config.toml
n_layer = 10
d_model = 512
n_head = 4
n_kv_head = 4
head_dim = 128
d_mlp = 2048
vocab_size = 32000
activation = "tanh_gelu"
norm = "layernorm"
norm_place = "pre"
norm_eps = 1e-05
positions = "learned"
qk_norm = false
attn_scale = 0.0884
bias = "all"
tie_embeddings = true
parallel_block = false
init = "uniform"
init_std_qkv = 0.0184
init_std_o = 0.00412
init_std_up = 0.0184
init_std_down = 0.00206
optimizer = "muon_variant"
lr = 0.00118
beta1 = 0.9
weight_decay = 0.18
lr_head = 0.00617
grad_clip = 1.0
warmup_steps = 200
schedule = "wsd"
decay_fraction = 0.731
decay_shape = "linear"
final_lr_fraction = 0.05
batch_tokens = 131072
seq_len = 1024
doc_mask = true
z_loss = 0.0001
train_tokens = 1154000000
steps = 8805
dataset = "wikipedia_en"
Each number is 200 + 40 x the weight over its row's rms, rounded and kept within 0 to 999. Layers, rows and columns count from 0. The size before them is the row's rms in percent of the matrix's.

# layer 4 MLP down (transposed), 2048x512, rms 0.0484, rows 487-499, columns 384-511
091,182,175,207,294,257,211,227,263,218,109,197,138,239,133,181,240,234,220,169,162,204,221,246,203,249,188,129,258,203,224,208,287,269,169,186,227,213,221,273,220,192,150,168,218,210,187,240,228,173,166,241,199,156,204,196,215,244,257,143,205,194,183,208,155,194,247,208,189,213,187,260,165,157,231,221,207,177,193,231,226,126,231,221,196,129,265,219,187,165,147,241,157,181,203,177,183,247,130,226,103,251,190,196,145,265,164,212,216,251,217,181,224,221,179,98,199,223,179,219,231,206,224,201,218,232,233,229,113
094,171,169,196,211,175,201,282,238,196,205,195,213,126,253,223,249,235,119,213,180,192,119,180,216,128,123,200,199,234,200,166,235,225,216,147,287,274,214,186,214,214,163,199,163,164,194,205,253,158,196,224,218,123,173,214,185,122,181,157,206,124,189,223,177,156,220,209,170,245,205,271,195,190,161,243,154,272,144,140,159,184,125,268,177,177,219,245,158,163,244,202,260,241,241,197,256,147,192,166,210,163,159,150,159,207,193,278,188,181,296,175,217,168,193,234,173,200,226,208,170,209,229,177,230,247,199,166,202
108,155,196,188,258,152,135,223,264,208,128,300,125,199,134,167,200,219,219,211,157,263,160,206,217,213,217,207,186,173,194,174,187,198,244,147,229,204,197,255,163,270,185,313,135,192,277,219,114,191,207,140,238,171,225,169,240,180,203,186,144,230,189,200,266,258,208,256,227,248,176,242,282,178,263,231,243,220,189,211,230,221,153,252,173,251,152,287,260,126,188,225,180,213,212,219,118,225,169,229,169,215,99,304,200,249,209,227,158,201,298,189,184,208,206,203,227,216,228,180,160,172,203,229,229,212,187,188,177
103,198,221,174,213,181,207,199,182,182,230,171,206,158,206,177,201,147,218,191,150,223,287,268,218,129,170,191,254,142,181,201,178,243,204,165,165,156,190,135,217,219,167,299,183,200,235,166,200,239,225,190,229,181,244,202,211,294,261,242,120,188,227,192,174,151,209,229,249,234,207,209,234,174,274,218,193,230,260,230,144,191,215,155,251,238,214,186,267,199,183,249,189,200,217,212,184,242,159,172,191,162,179,201,221,145,201,153,225,216,172,238,184,247,143,211,170,208,308,149,209,186,182,133,224,203,144,181,134
094,222,160,176,207,309,163,171,241,211,271,175,200,187,221,242,175,193,169,190,196,230,216,272,201,192,205,183,127,145,180,123,168,209,215,166,163,245,177,221,227,233,169,296,209,223,206,240,238,198,210,242,137,205,169,222,210,173,201,239,126,189,232,151,194,188,113,185,211,144,261,242,185,201,223,301,207,183,205,236,165,185,171,126,190,238,149,212,243,202,233,260,244,87,223,188,217,231,177,236,211,200,282,186,256,196,156,240,204,297,197,196,215,193,187,190,205,142,257,188,235,140,116,101,190,241,227,270,183
096,157,226,176,273,230,192,190,261,121,228,222,179,223,268,215,209,210,126,265,158,203,171,224,218,174,127,170,183,199,241,180,255,167,238,196,184,206,233,241,207,173,272,235,220,191,289,211,215,218,185,148,250,260,158,184,235,201,201,219,159,152,210,233,240,147,197,215,203,164,206,220,236,149,132,167,142,201,240,134,193,169,136,226,191,253,178,252,207,191,290,207,180,218,200,215,201,184,180,156,202,253,235,134,203,219,209,177,206,190,184,206,162,143,161,228,198,251,219,177,184,255,201,220,196,226,194,160,204
093,201,233,173,227,295,217,304,210,219,225,224,160,194,129,133,187,190,232,163,189,226,139,201,218,178,216,156,178,155,243,209,183,180,214,137,224,111,249,220,241,120,209,199,244,156,210,156,217,173,174,209,196,299,289,172,202,237,167,200,237,167,154,218,140,174,263,218,251,196,283,211,133,220,223,183,135,171,238,189,272,206,114,164,177,193,161,246,194,200,256,205,199,178,186,100,159,215,210,166,290,143,191,225,202,132,203,167,300,207,220,214,200,176,188,226,228,185,191,198,279,151,170,253,139,190,206,290,249
091,296,176,195,166,216,155,200,160,168,220,177,182,192,171,257,192,165,215,271,145,182,194,150,233,173,205,256,121,147,99,217,203,186,228,225,208,224,216,171,205,230,193,183,200,262,245,232,127,181,168,191,226,150,241,227,166,279,238,144,205,230,194,227,211,177,241,162,236,218,190,283,174,263,186,241,216,195,261,231,203,198,135,147,136,177,234,210,159,228,136,204,231,240,239,170,215,247,193,221,186,220,143,258,136,175,189,218,224,237,217,209,209,190,197,181,191,166,155,270,85,117,175,150,164,269,125,135,184
096,180,207,190,209,197,188,152,226,147,145,169,228,180,227,177,187,206,178,258,78,199,165,219,148,179,220,176,205,134,201,203,197,173,147,264,193,269,116,175,201,174,203,273,221,244,120,214,124,191,241,215,141,249,218,149,138,214,261,247,178,208,171,195,210,193,219,174,174,144,205,194,182,259,198,249,203,143,216,222,182,266,187,211,205,242,137,145,208,173,241,182,235,280,225,237,172,145,208,236,159,181,199,116,285,179,252,227,234,176,197,163,232,192,197,165,145,171,208,205,219,111,286,214,223,261,190,242,152
106,219,261,275,221,211,222,177,209,158,225,204,231,284,204,270,173,222,157,251,232,206,188,221,182,268,175,206,246,175,229,137,163,136,259,201,227,193,252,200,201,190,293,160,224,184,189,198,190,190,184,224,220,156,121,198,169,305,239,220,190,174,186,227,219,217,145,200,162,199,163,199,246,193,203,243,207,170,258,177,136,270,200,179,241,244,219,179,194,198,216,200,250,240,156,213,163,237,172,217,226,173,200,229,235,191,244,250,187,178,138,220,220,150,212,175,237,144,201,193,177,236,259,148,250,211,222,232,240
091,200,206,210,162,196,183,147,150,182,274,184,146,172,180,179,213,192,181,169,192,194,168,226,194,174,205,227,173,208,211,191,159,196,194,201,155,225,246,188,192,262,174,256,272,252,202,194,197,172,148,167,136,228,189,163,163,142,187,218,222,231,211,219,207,196,298,208,198,218,199,171,203,146,295,177,180,182,166,232,212,236,161,251,284,161,207,197,197,124,127,218,174,199,188,261,240,146,213,131,215,191,163,265,230,272,189,215,150,287,228,206,250,194,219,193,196,286,181,218,133,229,244,219,194,164,159,251,154
104,198,178,137,232,262,178,235,182,195,213,189,154,179,199,220,220,196,194,148,200,213,231,146,211,183,152,230,200,206,190,171,233,223,181,197,266,215,107,156,200,217,157,130,190,164,183,183,272,262,172,201,232,230,218,258,251,218,219,203,129,128,256,149,249,201,165,214,191,172,203,219,256,204,184,159,192,190,295,184,144,238,128,229,218,216,200,101,183,207,116,240,127,122,212,262,213,250,236,318,191,167,267,201,204,185,170,113,202,194,122,166,231,166,156,146,146,161,214,237,189,141,234,277,111,271,178,194,252
095,214,190,162,183,181,201,176,167,217,261,187,156,144,182,221,274,169,141,217,213,169,186,206,170,232,221,237,184,207,235,190,137,192,193,229,135,186,156,236,153,202,179,193,219,234,183,162,245,231,247,216,205,126,163,168,273,227,213,156,296,154,210,159,200,199,185,152,171,201,125,251,294,220,171,250,134,221,265,277,233,250,225,131,264,195,143,188,317,134,151,236,206,228,189,182,143,280,161,144,218,154,157,180,195,248,203,165,204,182,206,214,181,181,157,199,128,239,225,168,178,175,220,226,217,166,200,191,149
# layer 4 MLP up, 2048x512, rms 0.0501, rows 488-500, columns 384-511
099,342,247,225,200,237,187,129,240,186,223,254,170,252,242,141,142,187,178,232,143,150,171,122,152,220,167,159,244,185,213,241,238,186,220,134,242,171,150,216,193,169,189,292,148,148,236,211,152,171,209,215,173,214,170,195,173,268,208,186,126,240,204,199,181,228,163,217,202,189,192,160,170,188,214,185,189,192,212,215,209,197,170,191,262,218,124,217,190,190,193,197,160,134,201,195,156,164,183,173,134,271,182,287,175,159,204,204,162,177,213,169,156,161,219,227,172,193,264,194,198,164,205,182,208,206,206,295,277
101,128,166,200,246,168,225,196,188,220,255,173,224,135,206,245,187,178,193,147,237,224,217,150,129,219,191,252,223,141,178,268,229,225,199,176,165,157,187,212,166,207,163,299,210,229,190,162,254,160,121,264,243,194,206,201,195,222,215,221,190,208,275,182,205,166,179,175,161,146,129,156,191,250,147,220,193,261,132,216,192,198,263,258,147,186,223,244,187,284,237,178,188,125,170,125,213,203,227,200,260,178,129,230,271,134,172,185,230,198,232,235,200,162,161,245,257,211,234,203,204,282,221,139,191,140,140,260,244
102,218,186,259,159,212,193,132,240,212,130,264,223,176,159,104,221,228,168,155,174,161,209,156,179,266,257,168,142,219,205,236,210,99,213,210,195,115,187,186,154,205,189,221,169,227,254,210,202,186,197,192,186,183,148,237,204,226,183,200,227,140,149,121,191,233,169,153,197,124,164,231,170,252,187,191,204,195,209,146,257,290,267,219,185,177,200,202,176,210,269,288,171,188,113,207,212,173,300,218,165,193,179,169,171,181,189,166,143,189,268,167,203,203,194,191,210,247,181,247,216,287,211,218,218,186,153,140,228
096,267,151,209,253,200,186,242,169,156,238,265,189,164,140,220,237,195,232,213,179,172,214,159,185,241,146,250,161,138,224,212,245,152,199,225,241,137,152,167,173,153,263,132,250,232,206,131,163,233,176,209,203,170,230,231,177,198,300,209,260,241,139,216,206,164,179,206,152,128,208,194,223,195,204,158,260,169,202,259,213,142,188,188,213,216,179,126,164,258,210,199,212,217,233,161,186,148,164,142,210,220,199,119,179,175,209,111,181,175,182,205,250,113,228,274,226,222,210,202,177,276,283,224,243,188,189,166,224
100,123,198,186,152,232,158,138,167,206,218,128,271,208,180,171,238,244,198,196,175,258,204,271,188,189,251,231,218,311,257,203,232,202,212,156,187,145,214,173,144,218,200,248,192,264,182,206,269,177,160,292,141,280,192,209,206,255,189,184,183,224,271,133,188,213,155,191,185,231,205,181,210,206,264,182,179,166,215,220,203,243,230,170,228,257,227,211,164,193,189,158,230,273,190,173,152,222,239,227,190,188,182,207,227,203,215,184,145,165,190,233,251,196,164,220,209,192,257,246,147,161,218,276,163,134,244,143,202
098,241,179,239,190,121,220,167,153,198,188,221,213,195,245,163,183,239,204,153,290,239,198,168,170,238,201,241,177,188,174,209,107,183,144,205,216,200,201,185,188,161,247,246,211,231,214,147,204,221,241,244,232,177,174,165,156,155,219,245,148,185,164,188,227,204,127,222,170,239,202,262,275,228,261,215,216,272,194,188,264,205,185,221,264,254,254,152,146,186,221,210,159,251,190,253,278,188,93,211,229,176,216,201,232,132,152,149,160,191,262,215,255,153,162,223,120,190,192,183,116,189,236,209,229,206,175,189,201
096,100,250,157,206,198,164,159,277,252,195,220,173,184,194,101,271,318,170,188,131,203,200,225,220,199,229,129,162,241,238,271,204,187,183,286,206,213,236,224,84,193,204,211,221,172,183,187,257,211,241,174,171,225,217,172,274,216,291,249,168,179,195,181,114,220,194,202,137,154,161,177,187,179,172,143,150,211,185,221,178,281,163,202,201,190,245,244,185,216,225,221,206,174,114,225,146,215,249,202,175,208,217,167,225,234,203,165,168,192,204,181,159,233,229,258,202,170,206,184,235,230,251,210,206,181,235,250,229
103,206,255,205,127,203,185,175,291,157,207,216,238,169,225,179,206,181,153,227,226,179,203,225,100,209,150,225,270,266,148,219,164,216,260,244,239,216,292,169,228,222,183,204,222,188,253,211,146,195,179,216,241,224,246,228,195,147,237,267,217,190,166,155,167,134,189,212,216,261,213,218,208,271,196,215,199,179,243,166,257,157,249,202,226,159,206,201,168,221,138,222,252,181,138,259,173,175,174,265,156,103,190,224,219,202,152,201,198,233,257,207,222,188,217,239,234,188,136,222,191,184,207,211,259,239,202,189,201
096,231,233,194,160,181,204,206,197,252,179,222,253,247,175,169,175,226,231,218,210,248,218,197,212,204,213,212,186,260,260,230,154,240,236,241,251,258,155,187,170,300,143,213,195,232,203,234,193,190,211,214,226,246,152,155,214,189,207,209,243,145,213,217,168,255,165,221,141,206,158,217,219,183,198,170,305,182,157,211,239,231,217,211,126,208,210,220,216,97,222,138,219,188,189,235,183,184,249,169,124,239,194,161,216,267,195,163,208,299,217,271,210,189,175,200,151,172,257,242,141,168,162,149,233,131,136,155,153
096,294,251,187,226,137,202,178,173,191,213,124,218,164,142,231,161,250,179,210,227,187,251,237,239,300,230,208,180,206,145,287,240,214,251,231,202,210,231,182,217,164,215,153,175,181,261,176,234,211,217,181,225,222,207,195,183,231,283,155,187,165,178,176,121,140,139,192,227,248,201,164,161,232,91,218,244,284,218,228,206,221,256,224,201,270,169,142,168,273,270,168,212,222,161,185,158,180,162,129,195,198,237,119,222,176,235,169,196,161,202,247,225,148,150,179,184,184,224,181,172,182,225,257,221,204,194,186,204
105,315,231,103,146,249,287,196,132,152,242,233,179,265,143,146,142,170,217,108,192,233,261,165,169,219,182,215,215,270,165,201,256,197,114,179,246,154,147,160,246,139,168,248,151,202,195,248,230,158,205,226,218,184,147,174,220,187,166,249,180,113,237,184,158,174,176,168,204,191,201,204,200,196,207,229,199,132,228,219,281,209,210,189,183,293,214,230,204,228,114,202,179,193,196,225,167,237,210,221,187,197,127,206,215,159,172,183,228,217,207,230,215,183,213,264,255,210,209,245,203,263,152,163,169,220,260,262,204
099,159,252,220,104,216,159,148,224,207,88,160,193,271,191,227,145,223,195,165,229,180,161,243,203,242,172,135,196,191,286,110,199,222,197,280,223,226,289,166,224,251,219,189,199,191,154,198,130,259,145,209,153,241,162,155,172,134,249,213,272,194,146,248,256,316,305,200,185,175,179,167,147,232,232,220,204,165,184,248,180,158,174,197,221,143,185,174,125,209,192,196,162,193,212,201,215,145,189,214,199,233,178,208,195,161,185,152,194,236,255,279,202,244,227,131,214,168,172,115,195,165,211,186,237,211,163,173,77
098,173,317,210,161,148,182,182,224,238,201,169,132,276,167,234,235,196,232,278,241,178,283,198,178,174,266,213,173,114,172,220,195,231,233,192,85,184,218,158,247,176,247,249,246,200,177,236,217,185,171,170,253,198,199,212,196,144,225,210,226,235,249,220,181,214,253,207,185,247,126,245,162,167,164,249,224,188,202,180,203,207,223,141,141,266,189,149,207,177,189,178,218,198,146,214,214,175,236,191,130,192,271,209,179,240,149,219,241,203,198,188,223,220,265,137,216,177,163,214,206,178,151,253,168,182,166,166,223